config.toml
d_model = 160
norm_place = "pre"
norm_eps = 1e-05
attn_scale = 0.177
tie_embeddings = true
lr_head = 0.0127
grad_clip = 1.0
decay_fraction = 0.794
batch_tokens = 32768
doc_mask = false
train_tokens = 233500000
Each number is 200 + 20 x the weight over its row's rms, rounded and kept within 0 to 999. Layers, rows and columns count from 0. The size before them is the row's rms in percent of the matrix's.

# layer 2 MLP down (transposed), 576x160, rms 0.16, rows 93-133, columns 40-79
029,208,197,185,181,228,190,201,213,201,194,171,208,199,184,211,207,194,211,199,227,195,187,215,213,201,200,202,169,199,191,225,195,181,256,230,183,194,209,187,212
096,198,199,232,236,184,200,227,192,204,211,178,190,184,177,232,175,228,154,193,200,186,207,192,207,222,210,209,190,200,200,221,199,178,188,194,175,197,197,198,173
092,189,183,181,197,213,241,254,212,230,208,202,166,188,216,202,188,206,192,203,198,203,187,256,202,206,216,206,205,227,161,206,158,174,190,229,201,173,219,210,224
119,218,200,210,191,207,175,205,162,179,205,206,183,180,246,192,194,234,205,188,185,192,188,213,232,177,181,174,173,244,210,173,230,195,195,207,199,192,179,193,247
098,203,190,198,197,209,195,178,197,181,210,180,212,190,219,197,231,204,183,166,222,219,164,172,177,208,196,205,229,161,198,212,191,179,176,168,210,262,180,205,207
096,207,216,227,187,194,195,214,217,176,223,143,200,225,202,204,185,196,211,160,168,240,207,225,236,182,195,194,160,203,185,176,204,173,217,206,172,186,196,190,183
109,188,194,192,191,192,186,197,215,211,192,182,192,190,200,201,182,223,212,192,246,173,185,227,187,223,197,187,173,209,224,191,198,216,211,205,205,192,200,216,212
097,199,180,194,166,198,232,183,203,208,196,188,189,203,209,174,211,212,181,202,186,198,241,200,224,170,213,180,251,231,207,214,210,193,223,211,203,208,204,192,209
105,182,234,194,184,189,176,199,225,183,182,184,233,201,219,196,194,217,224,188,231,225,194,201,171,170,183,205,167,211,230,215,202,222,206,173,185,216,188,195,183
091,189,165,246,181,206,165,212,189,161,154,239,207,233,218,226,210,207,218,228,207,225,185,238,198,228,217,221,215,195,193,181,175,170,200,169,188,196,197,197,219
139,179,158,197,202,209,183,178,189,220,172,179,197,156,169,229,196,189,196,172,218,224,190,205,200,226,208,196,206,211,201,197,230,215,175,205,159,199,188,199,216
111,193,199,212,201,225,241,224,198,187,210,187,221,223,169,178,251,197,222,250,185,171,182,185,201,157,180,190,190,195,161,184,193,231,186,194,205,201,179,204,159
118,198,228,212,185,202,176,226,208,243,192,185,234,162,228,203,173,202,216,226,239,182,189,203,194,213,186,170,185,202,256,203,234,201,209,229,207,198,172,179,184
134,203,213,199,199,209,220,207,180,201,211,224,218,225,225,225,203,203,213,233,214,217,196,156,190,154,220,195,223,200,204,217,171,199,173,218,223,201,226,204,200
105,229,193,201,218,221,189,204,221,238,199,192,200,185,198,214,209,210,197,223,200,214,208,231,197,220,175,165,208,195,197,258,193,179,229,208,199,173,141,217,227
129,237,214,205,188,205,201,210,205,201,188,195,204,180,203,216,177,220,221,208,208,205,195,223,215,150,191,193,191,193,176,234,140,221,208,220,202,193,158,195,176
105,183,241,180,181,202,194,193,211,199,188,203,193,178,192,226,186,198,183,208,201,209,175,208,203,221,198,199,197,214,232,161,184,170,201,204,210,184,167,199,161
094,192,203,194,211,212,197,224,210,171,226,196,183,196,210,254,227,200,212,190,200,196,223,168,183,172,188,217,166,197,227,166,184,212,202,198,211,191,188,197,175
082,245,187,173,190,160,220,200,238,150,218,177,183,226,215,203,179,235,206,202,191,207,217,155,190,210,175,181,206,215,203,203,188,216,204,219,230,216,190,205,187
079,181,213,177,185,229,159,188,184,212,190,216,202,202,198,184,208,178,170,191,217,221,195,194,187,224,179,177,197,203,203,201,216,231,215,213,201,186,173,212,197
100,190,223,225,202,188,209,188,253,196,166,205,172,204,187,190,187,188,177,203,200,206,209,161,166,202,179,242,213,221,218,203,204,206,193,218,185,163,231,183,160
116,205,226,216,187,222,176,228,180,197,206,209,181,209,196,193,197,199,181,170,243,168,183,227,184,175,195,211,170,233,193,186,171,165,188,227,226,208,186,187,237
115,217,173,204,178,195,202,220,160,206,192,186,197,211,181,158,206,146,195,221,220,184,231,198,203,236,199,213,164,202,221,202,197,195,211,204,208,205,230,221,171
122,227,234,205,171,190,190,196,203,197,213,198,215,212,191,205,210,204,199,215,199,190,207,200,233,222,216,200,194,210,211,219,202,234,196,187,176,183,215,206,238
109,225,196,199,179,213,148,190,229,166,225,207,169,189,212,212,182,229,226,203,217,210,191,181,230,189,189,151,211,209,226,192,190,256,208,187,212,200,161,176,216
103,150,196,214,202,191,189,170,209,153,198,195,185,213,236,186,165,227,207,184,174,207,202,231,209,198,217,223,208,202,174,200,201,217,183,197,228,187,225,201,182
090,229,166,186,190,188,213,152,226,244,178,162,194,210,176,205,220,205,210,208,206,213,230,181,201,220,188,178,183,164,206,194,195,230,190,192,171,180,195,214,148
117,192,202,179,191,195,189,226,210,206,195,138,183,199,212,219,193,216,227,195,141,180,191,211,193,174,224,198,182,189,213,188,184,217,213,233,211,149,170,217,208
115,177,175,204,211,147,216,186,195,179,176,182,191,195,191,214,214,209,190,210,187,192,209,247,187,209,195,219,189,199,186,203,192,221,197,218,219,212,249,221,166
100,162,203,159,202,193,195,175,203,202,208,220,229,180,260,228,212,178,163,181,200,210,196,206,221,215,233,194,190,225,168,191,192,191,202,209,177,231,204,173,208
092,191,206,225,205,231,196,208,186,206,223,166,221,188,218,205,194,197,216,195,169,191,220,197,212,222,186,179,186,240,216,191,216,208,169,185,171,165,207,214,231
089,223,181,214,162,206,186,180,194,188,208,216,212,194,219,182,208,203,225,191,231,231,191,241,201,211,181,186,163,202,199,203,208,167,187,221,222,199,180,159,218
090,187,171,186,225,219,182,211,220,216,183,208,203,176,196,174,229,212,214,183,202,187,186,192,198,225,213,222,246,194,193,192,170,234,193,162,210,198,232,197,179
103,183,195,194,175,237,197,240,178,179,175,211,194,194,165,159,227,188,205,210,213,215,178,216,175,181,212,230,201,210,193,224,233,210,163,225,190,192,216,197,216
093,230,175,198,199,207,133,183,193,181,191,176,215,195,162,219,211,212,202,247,250,179,196,182,190,232,221,178,212,165,201,191,226,227,188,198,209,220,188,194,228
076,223,211,165,196,208,225,194,197,192,211,207,184,145,222,194,198,195,194,160,199,159,214,181,172,192,192,202,194,222,220,200,234,196,218,234,208,140,193,231,220
106,159,215,214,202,189,181,224,193,195,185,203,183,225,207,223,164,199,181,214,224,203,193,237,165,219,198,214,203,204,224,194,202,239,228,203,198,209,209,174,185
093,170,226,237,182,206,215,204,177,220,217,200,172,168,224,211,217,181,217,183,148,225,218,185,217,197,234,202,174,232,209,203,157,205,188,176,213,196,191,204,198
097,188,168,202,197,180,204,196,242,234,190,194,198,193,187,168,169,209,208,194,209,211,204,219,186,187,185,228,225,160,198,139,188,204,214,230,206,214,198,185,192
111,215,151,203,206,206,185,168,244,230,207,192,231,196,192,190,213,199,187,195,160,191,186,184,163,224,199,199,221,210,232,181,213,178,183,189,198,191,215,212,209
084,192,177,214,206,234,222,201,177,213,201,182,212,220,210,170,190,217,176,200,196,196,199,219,203,218,199,205,198,171,185,185,203,209,217,187,188,213,222,184,193
# layer 2 MLP up, 576x160, rms 0.173, rows 94-133, columns 40-79
100,215,169,229,211,218,228,196,190,199,159,196,169,206,200,234,201,208,205,194,205,218,214,205,215,185,208,157,204,162,179,231,224,231,186,194,201,180,198,186,186
100,207,205,210,191,212,196,235,181,201,219,201,186,201,230,216,215,223,165,242,170,225,205,196,206,209,199,193,214,201,208,193,173,183,215,231,205,248,203,200,217
115,203,199,194,214,190,185,206,211,238,226,197,213,188,190,212,187,213,188,185,178,194,201,211,200,227,227,226,155,221,203,224,212,190,228,228,171,200,198,202,192
102,204,221,187,209,208,182,195,197,182,226,219,225,194,194,204,188,248,214,199,219,195,200,195,228,203,217,220,202,181,211,183,189,185,215,198,204,222,195,162,165
095,203,175,192,190,197,190,207,212,205,173,213,198,217,203,181,199,219,221,217,211,217,195,178,167,177,186,198,213,191,195,170,205,197,211,205,203,184,213,198,162
098,179,208,178,185,205,188,201,193,185,219,237,199,199,156,192,174,232,219,221,222,200,208,179,185,185,214,196,228,176,205,223,182,206,204,196,221,222,177,198,199
099,155,218,189,150,207,184,199,200,214,205,162,188,227,179,202,175,200,198,187,205,186,165,233,214,177,209,187,231,199,257,219,164,203,212,220,224,242,217,191,220
101,190,216,194,199,189,210,223,177,199,199,226,195,220,219,186,180,215,223,192,201,212,219,187,172,226,230,185,179,193,170,172,182,216,207,200,225,180,192,203,170
098,193,200,171,232,173,212,216,198,219,214,196,209,216,188,195,188,212,221,215,213,208,197,213,223,176,239,207,226,206,203,241,212,212,168,250,218,176,184,222,186
126,183,181,180,218,193,184,147,202,221,197,207,173,213,220,211,147,177,191,191,184,224,190,173,201,204,205,215,219,210,193,195,206,209,206,188,195,186,228,200,219
101,209,227,200,211,219,220,254,197,198,227,170,193,200,172,194,225,177,181,222,200,212,163,182,179,195,203,225,212,200,152,199,230,232,208,205,205,194,184,224,223
107,178,228,241,185,222,213,189,210,187,204,204,174,198,197,230,201,228,211,170,183,225,251,176,192,197,182,189,185,177,174,204,180,160,189,178,233,200,172,231,196
115,210,176,194,209,234,217,192,204,195,207,208,246,220,206,218,169,178,220,205,210,223,160,203,219,178,169,189,186,208,204,217,239,192,211,208,191,191,234,193,194
103,236,208,275,189,183,211,189,212,212,186,198,201,211,213,223,215,224,222,195,198,246,219,179,202,219,217,171,173,160,187,216,221,202,194,209,203,169,170,211,217
139,199,203,183,226,201,203,174,204,210,212,206,192,191,218,181,241,225,197,189,202,197,204,180,234,173,224,193,256,164,211,203,176,178,180,199,235,197,222,200,222
099,245,178,218,199,239,193,235,193,198,204,208,261,206,229,173,164,172,228,241,203,202,207,167,185,194,187,214,208,196,222,220,211,209,225,164,213,200,189,208,195
101,184,208,196,183,177,168,165,199,208,197,163,231,208,209,198,210,171,195,190,181,212,189,196,186,229,213,231,201,165,218,192,232,194,161,187,164,198,225,168,210
087,211,179,153,178,197,187,166,190,210,194,197,173,212,151,248,173,167,182,225,213,175,189,196,207,186,197,200,188,203,195,190,243,185,205,238,223,196,219,202,176
091,180,212,220,186,215,204,219,203,163,206,220,241,194,208,209,185,195,227,185,206,192,166,188,207,208,211,224,180,174,197,214,206,191,191,211,193,211,236,211,194
095,223,193,198,197,231,203,223,198,225,208,225,178,159,186,226,228,216,188,188,197,195,181,213,193,191,217,197,184,226,192,183,190,193,196,217,220,191,195,241,234
106,208,231,207,237,192,188,192,174,226,188,218,191,187,196,168,209,206,141,203,178,211,217,177,217,215,225,211,177,169,186,199,214,220,186,194,199,193,195,229,190
113,230,194,186,233,217,210,179,208,168,202,187,230,227,189,167,235,188,182,223,156,225,231,178,193,202,179,188,206,192,238,197,194,186,182,199,198,181,210,144,188
125,193,206,196,180,191,188,195,206,202,193,196,205,192,193,225,187,197,234,234,172,199,222,186,210,175,219,179,224,201,204,206,228,171,220,225,216,196,200,167,208
095,238,230,221,209,233,200,162,193,197,244,205,210,194,186,201,193,204,192,198,206,202,175,204,192,220,211,196,203,190,218,208,182,220,184,212,228,155,184,171,198
109,207,201,202,208,212,195,168,177,178,213,196,207,174,188,228,197,186,228,189,243,181,184,201,175,190,214,227,208,225,185,182,220,172,191,195,240,182,195,200,198
097,219,190,177,228,201,191,210,156,209,204,232,182,198,201,196,183,203,224,210,232,219,161,218,203,212,191,203,186,166,183,202,190,179,210,194,227,199,227,196,171
116,180,210,202,183,220,198,192,188,187,217,166,181,180,219,195,224,198,192,168,166,216,182,205,172,201,203,238,209,206,195,210,243,199,180,206,218,190,182,234,187
113,193,192,200,234,192,195,235,179,167,217,194,195,199,201,221,204,177,231,214,169,213,226,228,179,200,202,208,194,168,212,204,179,201,205,199,233,212,222,216,189
091,204,251,221,173,248,160,204,191,210,221,194,191,221,149,204,183,207,197,184,207,228,219,201,183,197,218,203,204,163,204,210,169,210,213,170,195,198,197,195,185
086,212,199,215,184,244,178,190,192,210,200,214,208,202,220,184,208,217,209,228,154,162,200,161,232,174,180,204,199,192,217,223,196,223,203,176,229,215,157,184,199
097,174,237,178,216,185,208,212,205,210,219,198,182,203,227,189,188,167,207,248,175,221,206,220,181,213,165,184,198,187,206,215,183,194,204,157,170,200,203,192,185
081,205,210,206,173,208,218,167,197,217,178,211,236,207,173,246,208,224,177,207,192,189,197,224,210,246,219,204,191,203,202,201,207,202,202,210,209,181,223,199,198
100,215,190,208,227,192,192,199,220,195,183,190,205,211,223,195,167,197,181,207,232,208,158,196,214,205,181,196,217,214,201,229,229,187,184,179,197,159,207,207,183
102,194,206,207,208,206,167,204,161,184,236,174,180,196,211,214,187,198,207,211,246,195,189,191,216,200,161,196,237,166,213,189,184,188,195,206,234,197,209,224,204
085,221,189,209,203,182,186,233,221,187,217,216,220,204,205,182,209,222,213,204,206,200,184,185,187,152,206,239,187,196,209,225,212,147,196,170,236,216,186,173,165
099,202,204,197,198,208,209,217,215,184,261,190,181,203,181,228,190,183,158,235,177,208,196,232,192,206,213,220,255,172,179,217,193,221,177,208,198,202,168,217,172
095,235,185,210,178,208,189,174,193,230,191,196,203,207,228,196,164,189,187,206,202,183,202,217,193,213,199,227,198,214,197,196,206,194,182,219,223,227,224,180,178
090,203,191,203,192,213,224,185,217,232,214,184,191,215,170,216,191,204,204,209,202,209,181,199,222,186,174,179,183,217,176,191,194,200,202,218,233,239,195,200,213
108,194,211,206,198,223,212,225,199,206,198,239,228,233,217,190,205,202,202,214,213,202,198,206,217,163,240,177,208,194,200,202,195,241,190,230,188,245,194,205,192
096,235,214,180,214,204,217,206,177,176,179,202,194,234,200,165,207,194,189,197,222,170,214,187,184,180,213,229,208,216,192,179,204,223,185,213,196,175,200,195,193